{
  "vocab_size": 16384,
  "init_out_by_depth": true,
  "max_seq_len": 256
}
Each number is 128 + 24 x the weight over its row's rms, rounded and kept within 0 to 255. Layers, rows and columns count from 0. Numbers have three digits each. The size before them is the row's rms in percent of the matrix's.

# up: layer 6 MLP up, 512x128, rms 0.16, rows 458-511, columns 64-127
# down: layer 6 MLP down (transposed), 512x128, rms 0.0389, rows 458-511, columns 64-127
up458 079:080110143137153128133109106156143122145103141142158105153113099157088121118123129137136063099130136113109117131188186121137153138143142144071163145130152119144088128114122158140129119109191139
down458 073:139167123101156127123137167150106177140138146137141144134174140125130156114124105112133116147140118116123098116143111107088137146147156114108136170084153147118109128121125086140146138099120136
up459 110:144142109158142111146122149119112123133153078134146143107132135132085090163106166102128111118156160160100093152171140090113081159126131140098155092155126120131109123138137147121124126173185093
down459 092:139109153091089131123086131168175146107158123143102112101114098155166149088137156164115131114141106137119090123115151161105098154156133113119100161144125149119140164150118128112127139120107153
up460 097:100124143132156164142101104099103119132124108134083124121145166119154134105172126089145169143126116144127126179107088105112124102112091148110059115139125107108118132123088147134121122150136168
down460 098:112098109169118136123116127095149140101122144138179091129131119142120135125105146140171125106119180076139097076149167148144175163187156117124146072141145154124127114122131142087143128111118167
up461 104:092118126144126127112137096117119135142121170129126105129132174122130091113146115092121099128150141143098164125164128161135124112135097091062118125100107069115163100101137112137137138139123170
down461 106:101075136156118143134095073103156111133114099118138125123099114145111111137158134089104087126111163110105157107134167144124142107142164125113117084146094116082150148100128168154162167085145151
up462 068:099102091188163165073102114098105150136131095147112089127092137136118122129159124111154090089098136173094135134128116153146092143110115145143133124088148142103129152082145121115169105138141157
down462 079:138136116095130151113133104131147157107099100138129128130160139155124122123139119121129096157148136124156123128151152125127133157171122151058134106085133076132092093146096100108073130135142129
up463 099:128154115149197152131142129140172119134124111103126132108132172145095106123148122145147127147166154098133091117140129127101116102174146116161122111124127099131048128126170132117153162129125127
down463 094:149091165142079118135138164168116142110095168164169142141145110097132122157096147108133126109115100176095146133151129145129145133075140122096135143136132151111169119105083131141129097119144134
up464 117:088092150134122166082104096129131109100140179121166107135147143122132140067080134153129114146120126167134123129070141148152100122127086154140112094127139072116138131146088162135159120185091167
down464 140:125118111143111122121154115127113100143131147091117132102086105155167120147124127123135141107124125103116123143147159079119148099113157143129120153132139117148134148130111164159054138126113088
up465 119:142106148071133112139091122142122106115107122099122105117125139129128153128143160148132106116117107147101139098116138133129131124118095134132108131103145103148100151096138144125148160131144160
down465 120:134127089138152130137107128148091126135152134128112156190138108101112099121122124129172172130116162081142124147161106143174099106144101096139142096111151195120125094121116126183134115135118139
up466 105:123110117083144096167180146108127116124117120147136156122125108101117107164090132151080072151088128113120101123147194142125096108106144139140129106138095133127136136146131159136154158143136107
down466 120:120156119142152129102100160123140124121152095115155123110171160131122122146133117149159130187124136115137141131155150105125152114150137121135079094139123117108136124141094167084118124112127099
up467 093:127074154113149128094134122130139129099103096135092109127156136097112064073103106135125175141123108091126127118078092114143101116113089137101104099105101137098101130122095096123118164141165123
down467 087:183111140114121102112139164144140106105144140140145078120152160159166054096116140151110130109107107096141093135108088144098128127148121138136088152117124130107091134116088122131163118126137161
up468 105:147134121186118115074122100081120194087162139101131143159146107146164124125147104154097154149089129120149125162100127081117164134152107138162143143138122131074153125115108128137126123132111141
down468 100:124144125078143078209101134194120077165114095149144141126122119138111123175120124116204143142167117141121146143121123145173126105087136128120106111106124139138100119127126130145102147141161088
up469 100:121138120140144138058144143102109141118127102150126112155144099122150127112125102187148106141098104160155117149112126130160142141121141127150098106140108119088156139146139124130121092147101138
down469 116:144110113164094142073156151090089126157151109129140126125161113103141100118090148130106129175111177114159091107113158103143132147154123135113145120145147132154121149140143132160133140116083105
up470 084:093074100142168151113103118120115124103116091099154106129135099153126106161157118131159117119125116111122125144111145115172128169135118117131105125098126127070156129129102124143123116179143173
down470 098:144137166161087146093152109168106101133114185118124120112197105124145128145093125112067136113088135110138109130160159112139111130167130142138134134151161126135098146136118144165096126105139105
up471 083:123123130116158122110174102131113122105085173106170159108120151111137098144135111108105142116117148061107094155091128124115140097163118088136153077127096124138142081132121146091125131148100098
down471 079:150131109106137132143117124141145135145112132162140112142124109117137135146145127131101155158146113173162144185120155099119128081123073122124100089096108102098135088142123099136149105120134136
up472 073:120098130153123122134109146108095094162096119111162137119154111153103111126094163127099111144128165085107127060091141092125125101141109125148122103132107125127098112157124192071106092143127147
down472 078:136161120138168138170161119161133107124123106132157091130139157096110155152149099116102139163102148103140101176124115108121137122057128112161137177129117117148137130117104121182124111157075161
up473 095:122120145099141129121115099126140172098075109146133090116109119124157150141125142114138162152080107140134136153105126146144108110094135116085098119100132099182127143147102150125131111145103153
down473 083:160136169094113089122109112119113121128142141137147101142124163144163134143135137107101116113126080148119152127153191133126183153173101115131121114096141144081097125126117163113132145153152154
up474 085:147119111181122168134129124134108141118130099098096095127135100150117138095148170083156080126156106102120090103102091109156134119101131127105104157102146098149103131110137143118109114162123144
down474 083:151115165115145108137156187173129117117141173150138122111144101135120093127142124150134121162128095135128127112163149159161139126113088080105122123112114097173105123155138157114099116148144158
up475 107:120160148055101112088119083143131093118058134132110091113109085120145129131059120170119120097074126138109120128133138128106080132110093106165090127104135105120156115128125111142110127108066134
down475 105:105101148114122080153101145136112131118195089100123167127125096112138129107159126098142105166158124101149095177167081118137148162137104105136141133143111128121116136146170172131145133133102132
up476 083:117134114135097098136145139118112114122107137156108148074109147153075145108072128143124106153126175103117099136128153148129094138132143109140173147125112133149165135115138129152146158133168117
down476 088:164092146134112151140130118158131137132121149111124104169146122104130116152151145074127095138153127132162137097125115111151127148135143132115129132167125114138114130174107108083087110135110110
up477 094:117140162136101098192104105129162100156099122069096158144135121103122125117091186124147079173126160152067091120109123095146107115129140114128158138136136096145155148112106168109135111160120134
down477 114:143103122123174171078149123111128143114147120186148112113082143130139140139131127141145157103141084131144122130169131166141147165161144149120129097128129174126137096101142083167131130091112134
up478 092:127110100117119123099124148111086094149150174102179121132132153141134085162139095135147146122125143135140120172137130106126123064172163140168103065115104106111143127124139115131162135128127207
down478 092:133126174127129132202090165096144139153148158138132125139140095118128076133135153112110131113139120112118139116105108123093125096130096110120142108143078122145130155117115153152106134125125118
up479 089:087096088114101113144122153159147076135174130107140169106146120145156135123177094132128144090158174098129114123147163123130100167139164134170140058139134117121156147141146109130179084108100161
down479 083:121087155142157132097114088107153170129076147136131143163152158132150085143091141115104102144075120126104115084111112112153155118132161150119152118139120101156136109105085135115196134131133172
up480 071:131115117153174128086157139113078148140117144104135136129123141226153138139147108075153184130147122094137163099103085116115098104137116122136114111143136154160127115128141154108134125153152130
down480 075:107154123115092162134088101095138151153117146124143131181137150159104124107133159112145157159127165120109131095124111132142160114165157113141142129153119081165140113130135099102096179135100116
up481 111:096111122098155157140098141084156112105101115155127125148157154115092133141140097150122098159144158108135103156126184116127129070135114127143115134130108137169100181124149192128163146154135118
down481 117:099135134136118080146153139163116150136124112066133148123140098136133173137123143098142151088170118122102155123141117149111140150125118145124157125128096107092131107115111077123092117123152160
up482 103:130131189130121144171138112116130125128134127149128101140161145106128133123125154144118172141142089109177158124167147110045123168130125112085101122134134125226105122133184131175144128133099142
down482 094:143109116119118124126135137132160103049136153130147126116123110121136121152125122125126137121096183146101101118075130155191144123143169154138168106155117140060110116135073107127116114091160126
up483 078:119125120070164068161141146148120105136106172130126148131148111098129149148141137126108128114125102107152090133122127121134126125125156098133141121146116126135133159163135157109112150113092126
down483 086:138153158121110145129135093132137168095126112097152150133147099129135096108101122114088065121189147135168152118179199100140140120079127132094116108121122105123098137155108127131112136133152111
up484 081:148112115116113104169123117155113098159094149127092125125134131152132144138145129104107146174110171090112115141116157113081119131096103128106128107186113144107136121126126150150121112146112123
down484 094:118112104132141115051130160120133112139113081137172128137142103078147142130130124143150117117117130103110130165145150132115148107128163103176115078125124102159122119115134167110109110137147111
up485 109:130146086083141124139162109146140063117146115138122128148105130095148120149159108178151139121145142169145123131115140144114112199114122122103097103132148110131139142138134168115130100136131110
down485 108:113125148101153094140092120165113161142105115105088102107127111150142111117109120096125117119105106137108165203120080158119117090094095141138134161140088152159112143116123114189138147151090127
up486 085:113115116120127136138108146154096138082119151103120148118109168141121110133107133129117172099130112124143123134162112149192065143137138118083120142089129119134122127103129061131097117087141113
down486 094:141117098156095129113110086104177152167135130153140092125143100125116147111150131171103126097084134112105096102127181144088165131124155134124174101129156115129118137104143165122150134161116138
up487 113:091102120135162126108167136098105149138140133130095115159150149180173116107126121126139108150135108142134144148099133139080151111134137173147160133112101096088085164140100109114119131211128172
down487 115:107138149132097147161084095135144105136133103123129097166103105146185122107124155156125129113112133123090126132185131120126120174177150092109120117145123161115139136141071128093133116079146189
up488 125:087097143128203183107121098124138115129105173149094100148119118131145133117134135108107094148113114130125115141113116117142099122148124112091086129139173138115125163096107158101160134141112150
down488 135:131114121134107153098092120134130102106132083123161116158163180179162100095097124142106117126118145120138142118111135125131123136108106120134153118124085154160109114151080126101148128148132153
up489 094:147116145091178131109143137116146114112087139153154186145148138108140144093129167139132123108119125126088168128136101149086153101131141160155124120127110134094133155080170129096100106135152128
down489 091:109131169102142137101145104088132087133134128123129162167140157130131148116111124156102105140126189137142147122136087146148134126152136177126121105104098148111150101099121090120123127187113113
up490 106:135172123045119113106107083125117125115107122139138148146114091159142136147132095153155098124117113122142133138100123128116098126101141163207133148149126086115148121121102136099158115164070114
down490 099:097077146145143157107129156101076115136148161096141167105093127110136153138161096122155143135119124142153158187122125136165126104167122121136131149105108088117142154107124113133144119094122128
up491 090:135137136090120121137122137120154124125146108096134128164183124102166140093162111147118141084132095095129136120155164128104114178125096134143157101138142134153151136108103135155132113141119166
down491 086:115127127120110127146120124115163133114095158125108135155123164134124109192116112114094142100120143097189115120139139114149192130150158131118120169107140104168108153092097115137114132103122100
up492 090:084120126097091087105123123156103114138093151107088131169172141145115111124116080146098115130179138083148126131136133114162093087121119087079142168157143107137090137149100157101120129128144067
down492 111:164155130097089143114135153116172105114123142115183144094130124106143118112129149115151115132096165089095153159116101169073145104109094139140133124117094170113165113118160101117118127114144142
up493 103:105057097118129112135087121115098123109097095146111134095098168127140140120136123093123117127140158140129119158096136100120125145131153133092116094136151127140139167087151125089183118115162110
down493 105:094152134103102138100098143163099143116108146126152135114135109178158139087116128105098107157126089118095134109149152153128154174106159111148147108123098157065109154138151142134131108058165161
up494 115:131128141064154080143120145111124146106138108117146159093079098103171096139123142135130151112123172090137122138166169109097140117128155106148154107160153164104150143127182144102171112088107119
down494 133:121124109105117111102134127101138120142148156146109116094123111083075159105129156127138130147112121122118125147134197158103187127119155131132099105185112095143089182122114173132151102132099128
up495 106:121137112176121157124135131110105169134089178146147148169111172145119075104134119138126119146117121054144140097074148124155119106129104096120172171131113138117110106147103176140121107090140092
down495 104:098118184098107085113122153134140100142127067094141128112134087147144153143130107118131125153178169155097126145156102109075126136112138133121087102128117146150128138142103116119146145157153122
up496 088:117099124145129143126183147130153129133113142152103131117104133127135167145155114108147090093158137123163114110144203166123117138106131114038170122168109139106115152127151185106115122138130147
down496 085:162118114116159085144170141086133107114128158151098083168134138129113135128122112167116129137147149109120149089126094144111144105134151115128126115107138126120124124072135106146126151093119121
up497 104:167120155135146110150142176105145142162196115164136143102089143131137157139160144136127160133112167123143135130179137147099121159159171174120140132165142130131150140113123111111185105113125132
down497 092:091167133136144113140152140146160135118134137091152134113143094125161117125089174100082130110159147143124148103095129127108142117129129111138140151110080130121138139149143114162105130112080132
up498 088:108102105119157133131154126080120113150119161145161121099135131128122129102120097169138139134125101084123147128143169153127135139141134141106129121148133120175126112137123202160129137115171153
down498 087:077127166115141073125150126116133085131149098102155148123135108129152106160130118099117105138149116153173123123151113123156143151139132160136107105123137119095103082135155129099130177140114112
up499 102:099147128085115097087166088124126083116127126104134149145138157162145113115128129139141110146116170118121136135136092111115137198133125142170122139114062157149184129096142154122121141136092075
down499 107:162105144157136130141114146111127165131142126107099135113121119120125160150100094096126126120116139095141098112126161150106125114086118109140117118109178129133069089154123135156132116142165122
up500 104:144129102120153143100095081111135142126116137151130115156142103116129123112112164138129087141140112078140115092101111126123093105114086173170127174147134122132071102124096138107083138121095060
down500 094:140123155121122077133146125087116147179122164125100112135097132135170101128143131132104124121143154120114098134158108159131113140127109099118162157170111102166134144163104156155145161139122166
up501 112:099111102141139129135130090154149119106076151144142090118124132176131162137174173105148138137118095095157146132115125113126141110144148102067117129089111116132097118107131128130134094086085122
down501 117:124125132153133117097114099142131103124113157142132106116122128156105132131145146132130108143136091152102117108118142158168102107146181112110106148124103126172162133119151153124148062113088163
up502 097:124186109085138125065097119126064127161111081127095123130102060126125141139144119170111090130152148126136124157098088128125132111074114130160122136101082124124126075115151126103121105124113124
down502 090:125117104156179164128112119100125126116130104096129158148141105118120126131096108147093146142162167117102109140166116150134121134122141138122107137164126093125105081075160159084125120133135146
up503 095:154121172139139153123104137130105150124111124154094170121142097092126159102167085118146103087089132107091090161135150093178137115130149099102139093138101154122167127121150121132155109133104105
down503 095:149148084146119157141061140054154104140118161168119092153147126154124164104138113113107118158127146134117106133125119078099100144102141168152123104125158112124139123132141089098156112137116136
up504 113:159116117105151108132132119175172128114135085082138142140101142125125129159163124149139138127128162127132120147148147143144140095127150136175129142072146125096127128131163113112138122126139122
down504 115:135112155125125156096151143102156129135135152195112123116144139133141153120062128138129085136141116112116128101134152091104126156140130131135117126174118136139138130138098138096159130140119126
up505 106:142159122152125126132120130167110107142131142159183128099136153148152175139146099149113114114135142119129122141148174162140158143115122161141128113132118120115130181137157119104134139105144118
down505 093:090133159116141176139141142116130146149119119102085128099127107118141098166095172090130124134117094135128151141134073127130117125149158153118105091146123133096135082078125131159100126172125166
up506 087:121100141123107134119117151143117117142066111164093137110108106101092102134104148079134150143097134106110123130104115131085130104144140142166102112116130146123115115135131108159150137136151091
down506 081:138157117152163114140132125116141149104149155111144119159160141126122108133129103162106072118138155121114132145148130118124125124113143130081145136156100124107106160132161150089115116137070114
up507 069:122110142076099054104122137134123096147137142136134168113155148133145142137150137132142149086155153064127147115119142139141137076145142120188173132173143131107122131137124169116123088126106116
down507 076:139154134112143136137153157143098103152113148157109108150099089125113115134136146154134132146108105114129163194130120157132118112090094151135069104151142113107150129102101184125132106165151188
up508 096:153174127090100090089123097100166132127134081113122136120147124117127126117117137162172121124126115120164131162129184132163125118118176122172171131109088152122130148123174153152166114125149085
down508 095:148147098191125140089132115146150142145107147141152125104119105167110110135098121103127134109132103108142109112119130129147129177126103156108168133109173112153109103108131158148123141129134123
up509 096:134133101147125165166154115127137148103131113149149145161178167131085171086179106158102137093130165121159144145136147106147122099133102124110117144131116112145140141156136159148135120098171166
down509 089:161142141107128147127149091142129117153114128107125170093162136150126096086114152136087129158122156159149124128147159126116121162141152156114113126093092131120097111110114111123159155097106108
up510 093:098156144132185125084127086110155127106087106144113135119088136169161161141133172118161141159129117111087104110136136110155156116134098152149104125134121119133180098091126118106168136107117155
down510 092:111188093189144142105107155154097135139181136141129153115120139132127168073154162156113153126147124126121135109155124094129159108144117072109126098123119106119103079086129116135158125116109129
up511 105:127159100155138125119110120101116172128117116156092103148126146080122100075119106148137119132146133107119106153115101123135101098126139128100072082083112131106128157139124167162127125147135160
down511 104:120133096169096102164124154089141130127116171104170125148105106145098113107116160147125157115107135123136128086161109153114136115159124129134112098151127177120152080111126140104113137154121152